Each number is 128 + 32 x the weight over its row's rms, rounded and kept within 0 to 255. Layers, rows and columns count from 0. The size above them is the row's rms in percent of the matrix's.

# layer 3 attention output (transposed), 256x256, rms 0.236, rows 187-191, columns 128-191
size [122 118 106 119 120]
[[ 94 129 117 126  73 107 148 117 122 178  86 125 152 124 100 148 130 137 106 145  82 132 131 165 180 148 139 146 118 153  91 174 138  89 138 146 137 151 136  98 108 122 134 161 146 190 106 138  87 115 109 113 134 115 139 120 128 176 144 111 117 114 168  77]
 [ 97  94 112 138 144 133 166  95 160 107  54 141 108 102 127 192  90 117 105  92 186 101 118 162 103 123 109 148 138 137 141 115 115 214  92 121 143 125 119 129 100  65 103 169 136  93 115  96 103 126  93 166 158  66 111 162 142 161 106  82 113 101 147 141]
 [116 101 105 171  97  78 105 117 154 119  80 172 125 125 134 125 152 122 111 149  99 139  88 177 143  62  99 104 155 162 131  95  89 114 163 129 173 132 175 128 118 157 131 138  86 123 103  76 103  61 195 131 107  77  67 145 127 160 112 108 128 144 121 166]
 [150 100 179 138 124 131 113 154  96 106 255 136 134  67 123  86 154  87 145 145  61 131 191 155 137 121 171 148 124 135 137 148 145 174 160 162 111 149 138 173 172  97 165 116 159 130 206 142 134  80 142 147 133 107  62 153 169 106 200 149 156 122 190  91]
 [181 156  79  95 171 192 161 135 125 142 103 101  53 116 173 103 151 112 156 156 149 135 113 119 167 139  99 145 117 146 146 155 131 103 109 123 104 133 149  42 101 131 164 104 132 189 172 153 124 194 116 103 150 120  92  85 140 137  73 137  85 118 116 127]]
# layer 3 attention value, 256x256, rms 0.132, rows 188-191, columns 128-191
size [132 124 136 136]
[[168 121 125 144 158  92 143 124  97 159 141 111 135 139 108 154  61 138 141 164 152 117  87  81 128 155  21 172 125 124 127  71 108 173 125 159 140  95  97 141 142 113  96 133 121 154 126 112  49 138 123  97 170 127 126 155 142 136 104 130 134 113 142 126]
 [147  94 153 121  96  89 190 135 152  95 147 108 141 164 182 170 152 183 126 150 121 181 122 220  91 111  40 101 127  73  87 152  98 107 118 145 154 131 153 149 112 139 102  86 133  64 130 159 143 115 112 136 155 127 160 124 155  98  81 155  92 125 120 178]
 [ 85 167 173 117  97  76 155  61 112 152 203 120 154  97  81 147  81 149 125 133  74 181 169 138 197  99 104 178 114 136 108 143 145 143 129  83 160 145  80 147 102 141  90 105 117  74 145  98 159  77 136 143 199 105 193 106  74 146 110  95  64 111 117 150]
 [116 137 104  68 130 113 165 128 129  98  82 134 155 156 140  84 100  99  88 128 140 109 106 180 107 102 162 137 112 185 165 178 132  77 104 170 140 113 119 129 156  82 207 107 153 176 119 132 179 158 189 124 118 127  88 139 125 206 142  98 177 188 117 106]]
# layer 3 attention query, 256x256, rms 0.115, rows 192-239, columns 128-191
size [ 95 105  95 104  96  92 116 109 108 117 111 108 123 109  99 109 100 110 103 100 103  98 101  98 103 101 113 111 112 101 109 103 111  92 102  94 104  96  92 100  95 102 103 104 100 101 108 103]
[[103 121 109  94 144 149 169 143 177 146  68 115  34 160 174 132 141 121 183 114 147 127 169  83 114 142 170 115  81 122 153 111 157 113 156 123 101  95 124 104 101 137 120  99 152 116 157 134 117 106 163  86 142 130 176 100  81 124 106 130 138 114  90 131]
 [145 126 119  71  21  86 154 161 124 112 144 115 108 127 111 112 162  85 113 156 151 137 112  79  95 183 142 103  98 113 105 104  93 150 159 106 133 217 166 145 155 150 162 149 124 109 181 115 146 106 129 169 100 123 169 147 205 213 188 108 189 167  90 151]
 [151 153 169 112  95 121  54 126 126 151 101 135 188 157 107 143 110  89  61 153  98 118 162 112 191 147 111 113 109  91 142 109 114 178 124 174 195 125 132 143 149 150 155 158  95 144 104 132  98 113 125  83  79 122 114  95 173 149 158 133 118 167 145 106]
 [144 177  81 101  66 105 112 102 143 128 115 166 108 116 114 108 161 107 108 121 132 157 148 141 148 173  70 167 196 135  64 138  60 140 118  71 187  77 135 153  99 128  82 146 142  70 119  92 121 100 160 143  84  76 107 175 179 181 137  80 194 172 134  79]
 [128  80 148 167 125 133 100 159 149 163  99 115 152 126 114 116  68 100 127 150 100 119  94 138 110 155 102 161 141 133 104 184 133 110 124 105 138 182 146 171 137 103 120 138 145  94  80 108  95 148 165 117 109 123 140  86 155 151 114 140 110  46 110 128]
 [143 133 129  96 133 180 121 140 114 103 134 153  78  87  82 114  64 170 142 189 143 134 139 109 165 109 102 197 174 131 100 164 119 162  50 157 132 127 131 139 154 152 101 148 147  71  90  52 139 141  94 144 122  62 133  87 136  98  82 120  99 150 182 108]
 [ 88 154 138 139  76 112 149 137  73 128 165 146  72  80 148 125 171 132 135 158 122 165 157  76 141 187 149 127 171 161 167 108  99 148 142 176 154 169 156 138  96 180 138 139 125 126 102 136 129 131 117 167 101 124 135  94 139 163 175 125 142 182 127 124]
 [ 62 141 139 149  96 205 118 119 123  85 157  98 160 141 106 117 125 109 168 102 113 145  95 170 134 116 198  90 102 130  81 123 125 131 115 105 138 102 128 159  71 101  82 162 141 156  93 141  98 112 108 111 150 120 140 161 119  78  84 152 180 106 156 154]
 [120 129 143 129 154 136 119 175  61 144  98 165 173 132 115  79 142 125 121 159  27 142  89 109 135 121  94 134 115 116 121 156  95 125  73 177 134 100  79  69 125  70  84  82 136 137  95 104 143 151 108 135 170 120  97 118 103 108 115 109 120 161  99  67]
 [121 134 152 129 120 141 135 131 105 114  84 136 124 143 134  99 113 134 154 183 123 105 118 192  64 133 133  84 102 178 113  84 158  82 150 149  68 118 132 144 133 128 199 113 134 178 117 141 188 178 152 116 128 127 147 174 156 156 144 103 136 114  93  88]
 [116 128 116 136 131 118  51 179  85 134 136 176 118 191 101 138 106 177 103 144 128 105 124 150 131 143 115  94  97 128 122  80  98  94  68 142 130 183  77 144 127  91 140 107 137 170 105 198 148 131  73 106 105 162 148 143 162 117 107 108 107 181 139 170]
 [100  52 158 157 153 139 130  75 138  90 100 141 194 140 161 194  84 139 134 141 173 105 152 124 140 188  99 123 152 147 115 125 112 123 102 143 141  78 163 168  78 148 138 167 119 101  60 150 140 172 146 115 123 108 154 139 164 155 118 134  81 157 117 134]
 [106 129 137  94 137 101 107 133 153 103  28  99  73 125 163 168 164 144 126 127 163 114  88 105 146  84 131 151 171 136  65 157 109 138 133 161 180 122  84 133 187 175 120 133  95 120 139 157 179 142 121  78 160 130 169 128 115 107 173  93 158 154 149 118]
 [ 88 114 117 140 119 127 104 149 133 164 117 175 220 185  67 103 138 106 176 116 110  98 164 122 131 113 116  94  58 117 128 119 192 101 134  87 178  92 131  93 150 145 101 137 105 113 136 171 142 106  87 158  83 103 104 114 172  96  71 165 111 165  74 136]
 [157 118 133 139 126 182 149 149 103  93 179 160 136 129 154 117 132 116 159 122 102 130  82 171 137 136 165 128 107  94 125 126 116 102 131 124 162 150 127  78 126 109 105  85 133 146 154 181 161  89 120  81 146 129 146 150 107 130 138 141 160 126 110 132]
 [114 160 141 126 128 153 165  96 160 142 106  97  84 198  68 111 139 128 170 131 141 108 188 166 104 104  80 123 116 118 112 177 114 115  81  93 146 144 124 132 128 129 117 151 134 121 180 160 108 161  78 131 169 119 106  86  89 115  91 111 144 167 129 116]
 [133 139 196 128 134 124 102 138 168 145 179 122 181  90 103 137 173  71  99 111 108  76 131 105 140 155 145 162 185 100 103 121 134 128 116 113 132 146 214  91 122 136 112 223  91 214  86 161  79 123 120 107 145 102 153 124 144 163 156  99 122 122 154 191]
 [103 136 101 122 103 154 129 104 163 159 128 178  93 172  48 142 170 132  98 110 147 115 140  79 139 129  77 167 115 139 106 143 118 133 135 115  95 103 140  66 164 107 126 151 152 119 155 147  91 148 132 140 105 178 139 129 100 120 128  89 129 158 100  91]
 [115 124 141 133 114 161 132 136 172 206 117 119 111 142 180 138 104  98 151 171  89  87 141  94 177 152 108 117  82 146 137 134  64  97 100 144 132 106  50 106 142 169  69 156 211 136 139 115 128 122  87 116 149 118  77 102 117 182 135  90 119 127 120 100]
 [ 63 108  96 101 191  63 142 240 125 148  62 165  72 141 135  91 100 125  99 188 116 107 131  82 142 122  80 132 147 127 138 139 123  72 214 132 159 144  94 110 131 159 157  77 119 107 175 113 188 127  93 156 141 154 143 145 147 106 115  82 168 160 138  70]
 [174 234 123 143 212  91  98 109 139 141 123 148 137 109 111 127 101 131 136 165  97 124  89 114 206 156 119 120 151 114 138 124 143 125 121 144 104  83  80 133 213 103 127 124 152 100 159 113 188  79 155 111 159 144 137 143 186 101 166 114 159 128 107 166]
 [ 84 117 158 141  88  81 121  72  92 119 179  95 151 100 119  99 116 125 119 134 174 109 131 170  82  81  95 164 102 142 120 133 151 100 112 132 146 157 129 113  82 114  34 119 109  90 136 130  99 143 145  79 156 184 150 117 116 139  70 127  48 158 131 110]
 [139  67 156 145 110 122 146 151  70 109 199 163 147 138 149 112 108 132 105 127 148 181 126 104  81  70 100 106 105 129 152 161 152 115 131  92 104 154  67  88 152 115 132 135 134  88 210 132 113 119 126 119 156 154 125 109 139 149 194 149 175 102 155 103]
 [171 125 147 151 132 151 144 143 149 126 138 136 143 120 157  92  95 147 127 116  98 150  81 118 120 115 172 103 183  86 116  91 120 148 102  80 142 153 174  65 128 135  95  81  91  98 112 121 161 157 131 145 148  61  80 161 163  89  89 161 132 107 119 118]
 [ 79 136  76 100 121 107 143  89 160 169 135  86 117  87 170 161 141  88  65  64 153 160 126 130  96 147 172 125 135 179 157 121 124 146  66 129 147 132 157  87 139 168 132  94  91  86 139 148 104 103 113 118 170 145 125 157 149 132 144 111 170  65 151 128]
 [ 81 131 140  95 164 152 111 140  96  93  91 136 100 137 118 141 175 115 112 133 144 156 141 155 166 157 126 105 108 198  99 176 145 111 104 153 112 118 161 137  82  96 125 115 136 111 167 134  83 138 109 163 195 152 149 101 163  79  92 106 132  89 132 149]
 [102 103 114  62 122 169 136 120 109 140 169 131 114 184 194 133 109  86 127 132 153 158  89 112 128  93 151 160 101 148 177 131 122 108 138 107  91  83  90  98 120 141 126 121 156 140 145  87 147 126  98  50 141 122 119  99 158 136 112 127  84 108 120 156]
 [117 144  78  58  94 148 159 125 137 203 154 140 107 146 182 112 146 122 144  88 119  94 115  60 143 116 123 134 137 157 160 149 142 101 150 133 120 143 110 191 141 147  59  64 138 116 140 105 151 111  80 125 141 179 134 123  81 112 173 134 132  99  56 174]
 [166 112 132 111 125 146 143 170 117  89 171  86 119 110 142 108 141 106 164 118 121 150 119 128 216  99 113 142 160 153  96 106  85 131 187 102 148 138 158 104 101 117 187 204 154  35 129 118 111 116 129  85 160 111  72 130 141 124 164 155 151  93 119 102]
 [126 194 131 119 124 127 138 118 116 142  98 129 159 162 146  64  89 107 155 115 129  69  89 134 120 136 126 117  79 151 156 126 167 105 176  87 145  94 151 128 160  92 159 108 130 110 102 131 162 149 134 140 133 159 167 120 184 136 154 134 124 100 128 107]
 [151 121 163 142 120 169 145 167 154 162 146 153 118 180 101 150 189 109 137 138 117 136 104  89 135 122  89 194 148 144 151 131 126 123 123 139  69  81  77 204 122 119 147 146 132 131 155 109  79 116  83 181 171 149  90 156 116 133 134  93 106 135  86  92]
 [ 98  88  80 131  96 141  60 133 139 153 181 135  75 136  70 114 114 157 161  55 121 155 139 114  52 121  98 115 129 152 157 120 132 126  57  71  88  94 193 159  96 114  63 129 106 100 139 113 120 146 129 162 122  77 149 157 147 143 171 111 135 170 101 121]
 [132  88 123 115 103 133 126 108 139 155 107 171  91 136  76 157  93 106  92 163 142 186 126 179 118 128 145 148 136 168  71 153 124 110 142 113 172  81 169 152 135 111 146  84 108  57  95  75 129 144 148 226  96 117 123 175 163 191 107 158  98 134 176  85]
 [184 143 102 124 145 156 131 130 128 138 149 126 185 167 108 111 197  90 115 128 128 123 125 128 148  85 116 146  80 134 108 101 112  96 154 145 110 106  85 105  97 123 112 101 107 118 134 150 138 108 137 109 145 133 132 146 104  76 106  85 127 199 118  54]
 [134 105  50  98 106 123 116  79 109 117 140 145 142 121  92  83  94 141 133 126 116 147 144 145 153 144 180 147 216  74 100  98 140 123 114 135 123 165  15 130 148  37  67 124 104 140 118 118 161 128  87 159  97  84 133 119 133 151 138 124 125  95 146  79]
 [136 151 151 111 153 155 154 142  85 167  84 160 141  87 151 107 139 156 160 134  96 145 103 121  89 131 112 205 152 145 124 151 135 133 164 170  94 152 130 161 124 112 102 119 153 155  79 116 128 177  91 184 165 115  58  96 152  97 111 137 108 178 151 126]
 [ 65 138 143 104  81 128  69 115 109 157 140  80 113 131 130 185 149 160 123 160 165 166 137 175 148  80 173 131 129 121 130 124  93 178 104 164 116 143  98 115 112 146 106 170 126 127 168 140 183 128 157 156 126  68 136 145  89 115 114 165 178 183 128 179]
 [103 156  65  61 115 157 158 128  99  89  75 110 115  88 155 150 148  99 161 152 141 154  75 155 129 187 166 143 146 154 117  72 184 150 190  86 127 145 128 141 164 130 142  99 109 169 153 120 164 153 162 164 142 142 150 106 170 184 121 160 188 150 136 150]
 [132 204 122 121 132 123 132 155 114 191 134 118 156 232 180 137 137 164 139 155 134  63 123 107 161 142 106 105 106 150 153 115 154 161 128 112 162 124 132 160  99 152 145 149 153  95 142 124  99 136 177 135 149  34 184 126 159 145 185  95 161 150 153 186]
 [146 149 193  89  98 106  90 158 182 148 134 119 152 104 177 142 101 136 129 141 110 117 162 158 106 168  97 114 128  85  87 144 100 170  84 185 168  92 124 164 108 160  82 173 115  93 138 102 112 137 142 104 108 120 121 151 139 139 203 145 116 134 143 146]
 [108 113  86 188 136  69 153 142 192 136 148 114 122 154  75 145 149  79  83 130 124  99 151 132 103 135 165 103 118 120 192 123 124  97  87 164 109 137 126 109 137 101 164  83 193 205 115 138 155 129 135 164 135 120 144 101  86 146 123 123  70  87  54  80]
 [ 90 143 100 207 140  93 102 160 102  84 137 135  96 141 159 198 138 151 147 134 166 142 117 131 189 151 148 130 133  89 124 103 167 175 105 160  68 136  75 111  99 227 147 105 183 132 132 155 148 142 168  99 106 171 164 147 164 182  69 140 116  78 100 167]
 [195 106 115 144  79 130 140 135 115 156  89 105 109 109 145 138 183 189 163 148 172 145 111 174 109 142  81 117 147 152 121 148 131 137 212 154 143 156 120 135  96  96  79 137  49  81 131 139 173 119 111 130  73  80 111 114 165 164 157 152 159  67 112 131]
 [155 100  99 118 126 163 166 179  69 120  98  91 162 131 138 107 127 102  57 150 132 113 110 102 112 137 147 124  76 148 114 158  45 191 154 100 167  86 117  65 102 106 124 166  93 178 118 169  64 141 144 112 140 127  62 104 148 179 131 163 169  87 154 170]
 [ 83 135 140 117 124 113 188  88 155 125 124 122 137 149 125 129  93 150 123 125 156  99 167  52 184 179  86 106 125 129 147  85  64 144  47  50  82 160 146 176 188 123  89 157  82 135 114 112 105 107 169  62 140 143 155 119 162 140 158 106 171  73  99 149]
 [ 59 113 172 108 130 108 121 113 145 144 140 132  84 110 125 118 106 164 149 141 174 105 117 165  99 151 132 162 199 118 163  82 100 104 154 171 120 131 147 125 107  98 166 138 129 126  76 209 171 167 139 173  69 133  94 127 144 153 153 153 115 205 133 164]
 [ 96 135  91 106 164  73  52 141 145 106 150 106  65 162 160 125  98  91 166 141 157  94  96 172 111 106 116 117 198 168 177 201 163 180 150  99 158 142  89 182 101 184 175 126  73  83 134 187 144 119 148 102 144 158 195 184 104 133 105 150  67 122 120 111]
 [ 92 132 128 101 169 101 101 137 216 172 140 148  56 137 160 206  95 180 128 126  70 166 111 135  57 104  53 153 144 124 145 134 150 118 179 143 118 119 150 133 149 157  61 110 182  82 149  96 172 140 114  89 157 157 127 109  74 141 175 105 133 122 140 105]]
# layer 3 attention key, 256x256, rms 0.119, rows 192-239, columns 128-191
size [ 96  84  98  92  91 101 102  94 102  99  98  99 118 102  99  99 101 106 104 101 102  98  98  95  97 102 107 100  99 102 114  94  90  85  90  91  90  85  90  94  96  99 108  95  96  96 103  98]
[[107  74  61  84  77 142  97 243 128  90 169 112 114  87 121 123 133 132 122 151  86  91 145 154 117 126 146 103 118 148 154 174  67 103 125 140 116 119 135 113 137 122  94 134 156 121 126 127 171 107 105 161  98 162 153 164 131 126  61 126 134 143 191 116]
 [158 131 153 181 101 133 133 125  62 159 172 135 108 116 182 129 104 127 105 106  97  81 162 128 167  83  10 113  89 189 114 101 103 131 184 155 146  91 142 196 173 142 107 105 161 169 163 121 156 111 144 113 166  85 112 113 129 125 131 177 176  90 107 169]
 [ 99 119 135 138 165 157 110 140 151 180 148  85  80 145 132 142 109 134 128 142 142 107 125  84  79  49  96 139 136 149 119 182 102  97 145  86 152 104 141 157 101 130 125  98 131 116 141  97 173 157 167 113 136  88 152 162 171 124 174 152 151 180 172  86]
 [149 135 197 107 106 133 211  94 161 102 121 180 101 175 136 103 131 142 104 127 158 135 145 115 129 163 165  92  91  84 138 128  81 161 161 132 145 147 171 110 207  99 155 117  86  75 110 149  91 128 129 117 141 114 117  83  55 148 132 117 109 167  82 183]
 [144 130 110 102 145 100 174 142 164  86  90 139 131 125 215 161 226 119  89  86 128 121 176 117  76 155 109 146 130  87 168 121  89 133 106 152 114 152 112  92 117 201 142 119 111 116 140  70 100 154 140 152 140 129 116 140  85 126 109 133 174 119 182 109]
 [185  60 158 126 160 144  85 111 170 126 123 126 117 122 177 174 148  95 147 130 137 159 151 156  88 157 179  41 125 183 122 104  95 183 249 213 155 141  95 149 122 104 125 150 103 181 173 155 155 153 153  43 105 147  98 131 167 148 175 196  79 141 122 128]
 [118 131 131  69 112 140 172 101 171 148 121 137 123 134  81 146 104 124 103 125 132 154 210 112 145 165 171 155 140 110  91 137 172  46  93  91 113 144 112 107 128  86 128 172 104 116 124 124  94 163 135 152 107 121 124 124  77 101  91 155 122 127  96 196]
 [ 86 174  72 136 128 117 113 147 134 145 105 156 116 105 113  95 134 160 151 103  88 149 102  44  99 199 156  73 124  89 119 167 125  67 148 129  81 178 122 135 182  86 190  94 163 111 106 150  85 109 153  85 162 111 120 133  63  99 174 105 116 159 143  81]
 [160  54  85 130 102 111 129 124 158 102  70 148 112 123 200 124  99 153 170 146 156 125 130 168 115  98 154  90 117 116 160 119 155  98 150 156 159 144 166 151  92 179 104  16 157 108 108 116 172 125  98 122 124 118 118 130 136  80 136 171 151 117 195 145]
 [145 145 192 117 107  99 129 148 157  95 124 108 111 128 181 166  97 151 117  99 119 100 116 154  86 162 112 143 122 105 113 132 107 160 117 189 174 145  84 140 134 174 156 120 135 117 114 114 157 148 113 156 145  93 143  87  71 160  54 201 129 179 160 173]
 [103 101 194  90 124 200 104 104 150 180 122 134  80  49 145 117 126 158 147 124 120 128 202 158  89 120 119  74 110 105 142 144 109 145 203  75 147 123 136 116 179 101 147 130 166  94 110 135  88 114 156 142 113  97 155 114 134 146 143 108  95 172 128 163]
 [ 39 199 135  96 131 109  94 111 165 159 136 148 132 166 119 126 156 100  74 106 144 124 117 109 202 110 124  77 126 133 137 124 138 179 112 112 124 151 106  65 135  86 172 126 172 153  32 184 125 111 156 148 191 146 116 135 128 173 151  63 108  88 151 132]
 [167  75 142 150 168 121 134 161 132  90 125 105 180 174  83  62  49 131 135 102 129 158 135 103 102 105 109  48 121 173 112  84 152  67 127 136  73 114 112 159  88 132  92 133 125  95 119 117 118  94  45 137  93 127 167  87 112  74  91 124 143 136 125  78]
 [148 144 144 171 113 119 123 164 163 109 159 110  92 123 182  92 130  34 145 165  79 107 101 138  70 105 118 130 126  97 105 105 114 135 134  94 190 119 139 117 153 111 139  71 145  77 139 153 148 159 157 135 200  69 112 167  98 119  63 134 115 142 138  90]
 [190  73 117  94 116 102 149 183 126 129  67 167 138 117 144 159 139  80  96 202 103 132 174 145 113 125  87 113 177 161 110  40  93 139 103 122 132 164 171 118 123 120 116 202 136 116  99  91 111 148  72  69 122 145  46 130 155 145 140 148 116  95 121 116]
 [121 164 157 156  95 155  89 115 105  27 125  99  75 122 136 163 179 107 159 160  76 140  71  94 113 126 135 100  93 106 134 123 147 118 101 147 148 128 103 108 141 152 154  63 130 121  87 122  57  74 179 135 125 111  95 121 152 108 147 130 152 111 113 116]
 [135  92 135 124 159  99  58 140 153  88 151 156 129  78  90 184 134  81 130 124 198 157 129 125 119  85 135 133 106 156 111 135 120 105  99  92 140 126 101 110 113 137 158 130 167 142 133  96 143 148 103 114 207 169  99 160 152  97 153 129  98 106 116 136]
 [129 139 160 130 152  87 148 148 145 100  87 149 141  92 200 252 160 127 151 127 138 120 105 122 147 145  94  66 110 113 129 115  47 137 154 121 198 137 156 179 123 136 128 115 141  95 118 161 123 166 141 140 117 128  80 143 118  61 113 151 103 121 144 204]
 [202 145 167 157 137 127  73  91 166 131 122 129  65 126 214 140 152 155 133  74 171 113  97 151  99  64 124 124 142 136  63 136  95 125 147 145 129 133 179 168 135 152 135  82 116 156 142 107 147 173 182 154 175 106 122 123 153 117 149 177 108  89 167 119]
 [172 110 170  97  87 105 126  54 112 162 136 119  76 105 120 153 113 120 127  48 135 151  83 185 106 136 184  97 131  79 107  87 168 153 183 115 144 138  31 129 156  76 140 114 136 132 136 121 112 135 135 133  85 102 146 124 145 210 111 140 100 127 126 148]
 [117 104 125 122 133 106 181 134  89 119 163 117 119 110 137 146 127 102 101 151 121 165 120 216 143 129 138 122  76  91 125 157 172  70  86 141 134  85 123 165 113 177 137  75  69 174 137 176 124 122 116 129 133 135 106 181 153 167 135 103 119 144 138 121]
 [121 103 113  98 146 141 142 148 105 152 133 142 172 189 103 109 114 156 166 110 166 132 203 155 161 105 175  90 139 128 186 146  92 135 198 148 163  92 147 115 156 151 139  90 111 111 176 169 169  69 136 144  93 100 167 112 100 161 155 184 140  82  32 139]
 [141  77 133  86 147 113 173 175 122 165 142 127 153 206  92 144 102 133 152 172 100 145  76  53 202 122 117 116 122 140  96 108  72 113 117 123  99 142  83 184 176 112 135 129  80 127 103 140 121 203 144 123 144 143  58 141 123 157 131  48 171 159 120 157]
 [138 113 107 184 167 101 121  80 108  87 115 129 178 117 104  92 109 173 147 116 127 181 169  95  65 110  92 129  82 155 135 117 118 140 131 133  72 120  72 135 163 174 123  85 129  87 135 131 160  97  90 111  87 148 166 158 114 162 166 148 156 138 142  69]
 [140 170 140  86 141 143  96 143 154 124  83 157 122 120  26 120 105 150  93  95 125  58 146 180 104 138 100 129  85 122  72 114 201 114  56 124 113 116 133 124 161 118 127  86 152 135 130 116 132 142 122 152 126 114 160 142 176 172 136  88  98 150  89  75]
 [ 84 163 118 153 122  95 115 145 116  92 123 119 139 127 165  85 160 158  67 131 142  99 108 108 146 100 105 124  99  60 173 137 157 128 152 134 101 176 187 132 149 207 142 137 146 105  84  96 151 117 106 151 114 100 151 174 127  81 139 182 143 150 147 132]
 [119 100  76 143 164  78 107 148 140 113 106 129  81 104  98 124 154 134 129 148  89 135 175 161 191 158 137 137  99 135  84 119 172 195 166 128 140 197 143 106  84 131 133 136 139 113 124 132 135  88 117 126 138 126 101 131 125 222  95 161 194 114  97 114]
 [134 107 144 151  90 114 129 142  92  84 101 118 136 147 106 135 144 124 139 148 120 123  69 188 101 116 111 111 113 145 104 129 131 122 124 111 132 115 149  97 130  57 142 131  97 144 134 110  89  99 189 114  88 101  50  93  90 156 133 120 132 148 118  96]
 [178 147  53 113  88 123  96 118  92  97  90  99 104  99 117 100 108 158  86 145 145 133 135 143 103 103 179 132  82 133 141 117 106  95 176 173  55 161  89  86 131 113 146 145 101  90 108 117 120 100  91 160 117  99 135 142 123 187 158  86 182 167  86 122]
 [158 115 141 105 133 138  67  81 137 130 144  61 116  95 134 129 138 117 147 105 130 108 145 122  90 161 100 128 149 110 120 148 105 126 128  97 111 116 183 165  89 153 146 191 191 127 137 137 126 113 102 169 102  92 141 136 120 121 119  84 108  96 197 115]
 [ 90 132 105 116 138  57 134  32 154 106  92 145 168 103  79 128  99 192  84 116 139 155  90 154 136 154 173 116 172 140  96 112 101 135 139 146 145 157 121 135 153 125 166 173 102 147  76 152 117 127 157 114  90 103 141 103 138  83  86 152 122 110 129 174]
 [108  97 140 157 182  98  59 168 118 106 107 124 138 188 141 107 149 125  76 150 124 137  63 143 134 112 111 102 120 101 105 145 125  79 153 150 137 153 154 126 147 116 102 127 118 107 124 141  95  84 107 113 121 152 168 141  94  99 125  77  94 156 121 176]
 [175 119 165  95  85 134 145 125 146  99  90 114  79 125 142 188 162 130 131 114 104  95 147 131 113 146  91 120 139  93 158 109 128 187 151 196 119 123 149  97 124 104 110 117  90 128 112  58 107 102 134 150 164 124 123 115  80 127 192 118 173 181 112 159]
 [ 85 103 158  43 105 133 103 135  85 165 151 155 149  87 106 144  41 180 154  85 126 127 116 110 145 153 134 134 176 155 104 142 160 137 112  70  83 108 142 148  80  59  91 157 136 113 125 106 179  99  77 150 127 126 144 151 147 179 151 142 124  77 101 174]
 [126 161 129 109  92 108 133  68 111 163 167 152 137 121 138 162  58 138 114 117 103 169 160 147 120 134 102  79 143 138 107 163  91 145 117 179 111  55 131 155 142 132 126 130  79 138  87 127  58 117 172 123 132 149 159 126 162 176 110  88 105 159  89  95]
 [149 124  95 176 101  98 145  57  81 139 121  89 119 110 126 128 111 102  57 122 166 114  89 124 145 128  21 123 143 132 126  84 216 113  94 119  89 119  67 140 100 118 108 139 147  96 161 141 147 131 142 109  88 121 114 134 167 119  83 145 153 154  95 137]
 [ 91 122 147 145 112 107 209 110  60 181 110 138 156 129  72 164 148 153 165 143 110 152 123  84 132 196  74 155 122  90 177 189 122 129  93 107 144 143 129 129 177 136 166 158 134 131 100 156 127 127 168 130 156 125 142 164  89 191 144 133 184 102 131 107]
 [119 141 142 130 136 153 115 125 120 174 101 163 122  82 118 119 112  80 112 166  86  79 144  99 144 113 126 100 129 110 121 107 114 117 159 134 175  87 141 107  80 104 126 133 118 136 116 109 139 102 165 176 119 114 181 114  97 169 126 129 109 118 143 122]
 [128 167 154 165 129  66  90 130  88  46 107 128 180 166 101 153 133 128 156 145 155 178  63 142 104  92  28 107 130 108 150 137  90  92 124 144 118 109 133 126 115 170 108 120 134 115 137 113 110 104 144 125  71  99 164 102 135 108 111 146 169 132 129 124]
 [159 151 114 134 167  87 122 133 106 134  93  78 105  70 144 113 155 161 127  64 108  73 124  78 151 150 110  98 145 201 182 154 106  48  91 100 119 118 110 163 110  95 149 153 110 119 105 128 103 101 156 151  78 114 148 115 117 123 158 113 171 124 123 134]
 [123 126 177 109 136 172 177 120 166  99 136 162 108 139 161 181 157 103 111 121 102 136 133  95  66 129 165 142  97 127  74 149  89 189 115 160 171 111 142 176 139 152 110 117  76 139 127 126 122 155 179 138 128 140 129 141 104 107  46 145  72 112 148 169]
 [159  95 162 142 155  68  67 119 143 196 107 173 158 141 155 162  85 119 110 162 143 135 214 100 145 124 127 115  91 145 150 104 122  69 104 130 129  65 171 114 123 177  85 108 164 158  98 183 108 166 159 144 130 133 104 124 104 119 154  93 100 179 123 128]
 [169  80 141  71 125 130 132 181 142  65 139 162 165  72 116 167 147 133 147 155 146  96 114  98  92 159 147 156  97 176 162 127 110 110 115 146 179 131  90  91 131 129 195 113 104 125  86 140 122  91 150  71 129 141 134 150  49 150 125 109 118 162 217 122]
 [ 89 113  78 233 154  85 148 150 130 132 139 129 170 180 149 154 176 182 127 128 193 127 200 100 122 108 115 129 118 116 130 148 152 106  98 124 137 126 132  88 109 119 130 144 155 133 154 138 137  81 118 129  93 154 134 148 131 114 147 115 170 147  80 161]
 [101 160 101 103 143 141  99 134 105  48 123 120 110 112 138 140 162 156 134 101 107 149 133 126 183 127  74  98 110  81 151 144 101 108 143 144 159  92  85  75 114 140 133  79 164 115 146  95 152 102 179 119 125  67  93 167 116  85 149 200 146 136  97  85]
 [137  77  99 107 138 146 135 106 151  89 151  92  48  90 123  94 117  61  96 151  76  95 123 122 187 141 132  53 115 124 150 142  57 126 113 139 163 201 140  84  88 101 116 155 164 125 127 162 134 127 145 134 159 127 113 103 120 138 134 186 137 125 147 153]
 [109  64  66 120 114 150 149 109  60 130 120 136 173 155  63 173 168 168 114 151 127  79 192 180 121 147 120 142  72 138 114  74  77 109 113 105 106 120 146 116 185 150  80 127 146 111 150 120 115 116 156  97 122 144  90 168 107 207  89 107  99  88 190 146]
 [197 129 148 108 104 115 172 134 137 109 129 105  80  99 152 140 102 124 135 157 130 144 146 175 121 123 180 102 116  74 103 154  92 151  95 111 176 139 181 179 111 124  62  97 177 153 118 158 147 136 146  56 141  87 158  75  95 120 104 167 128 140 182 105]]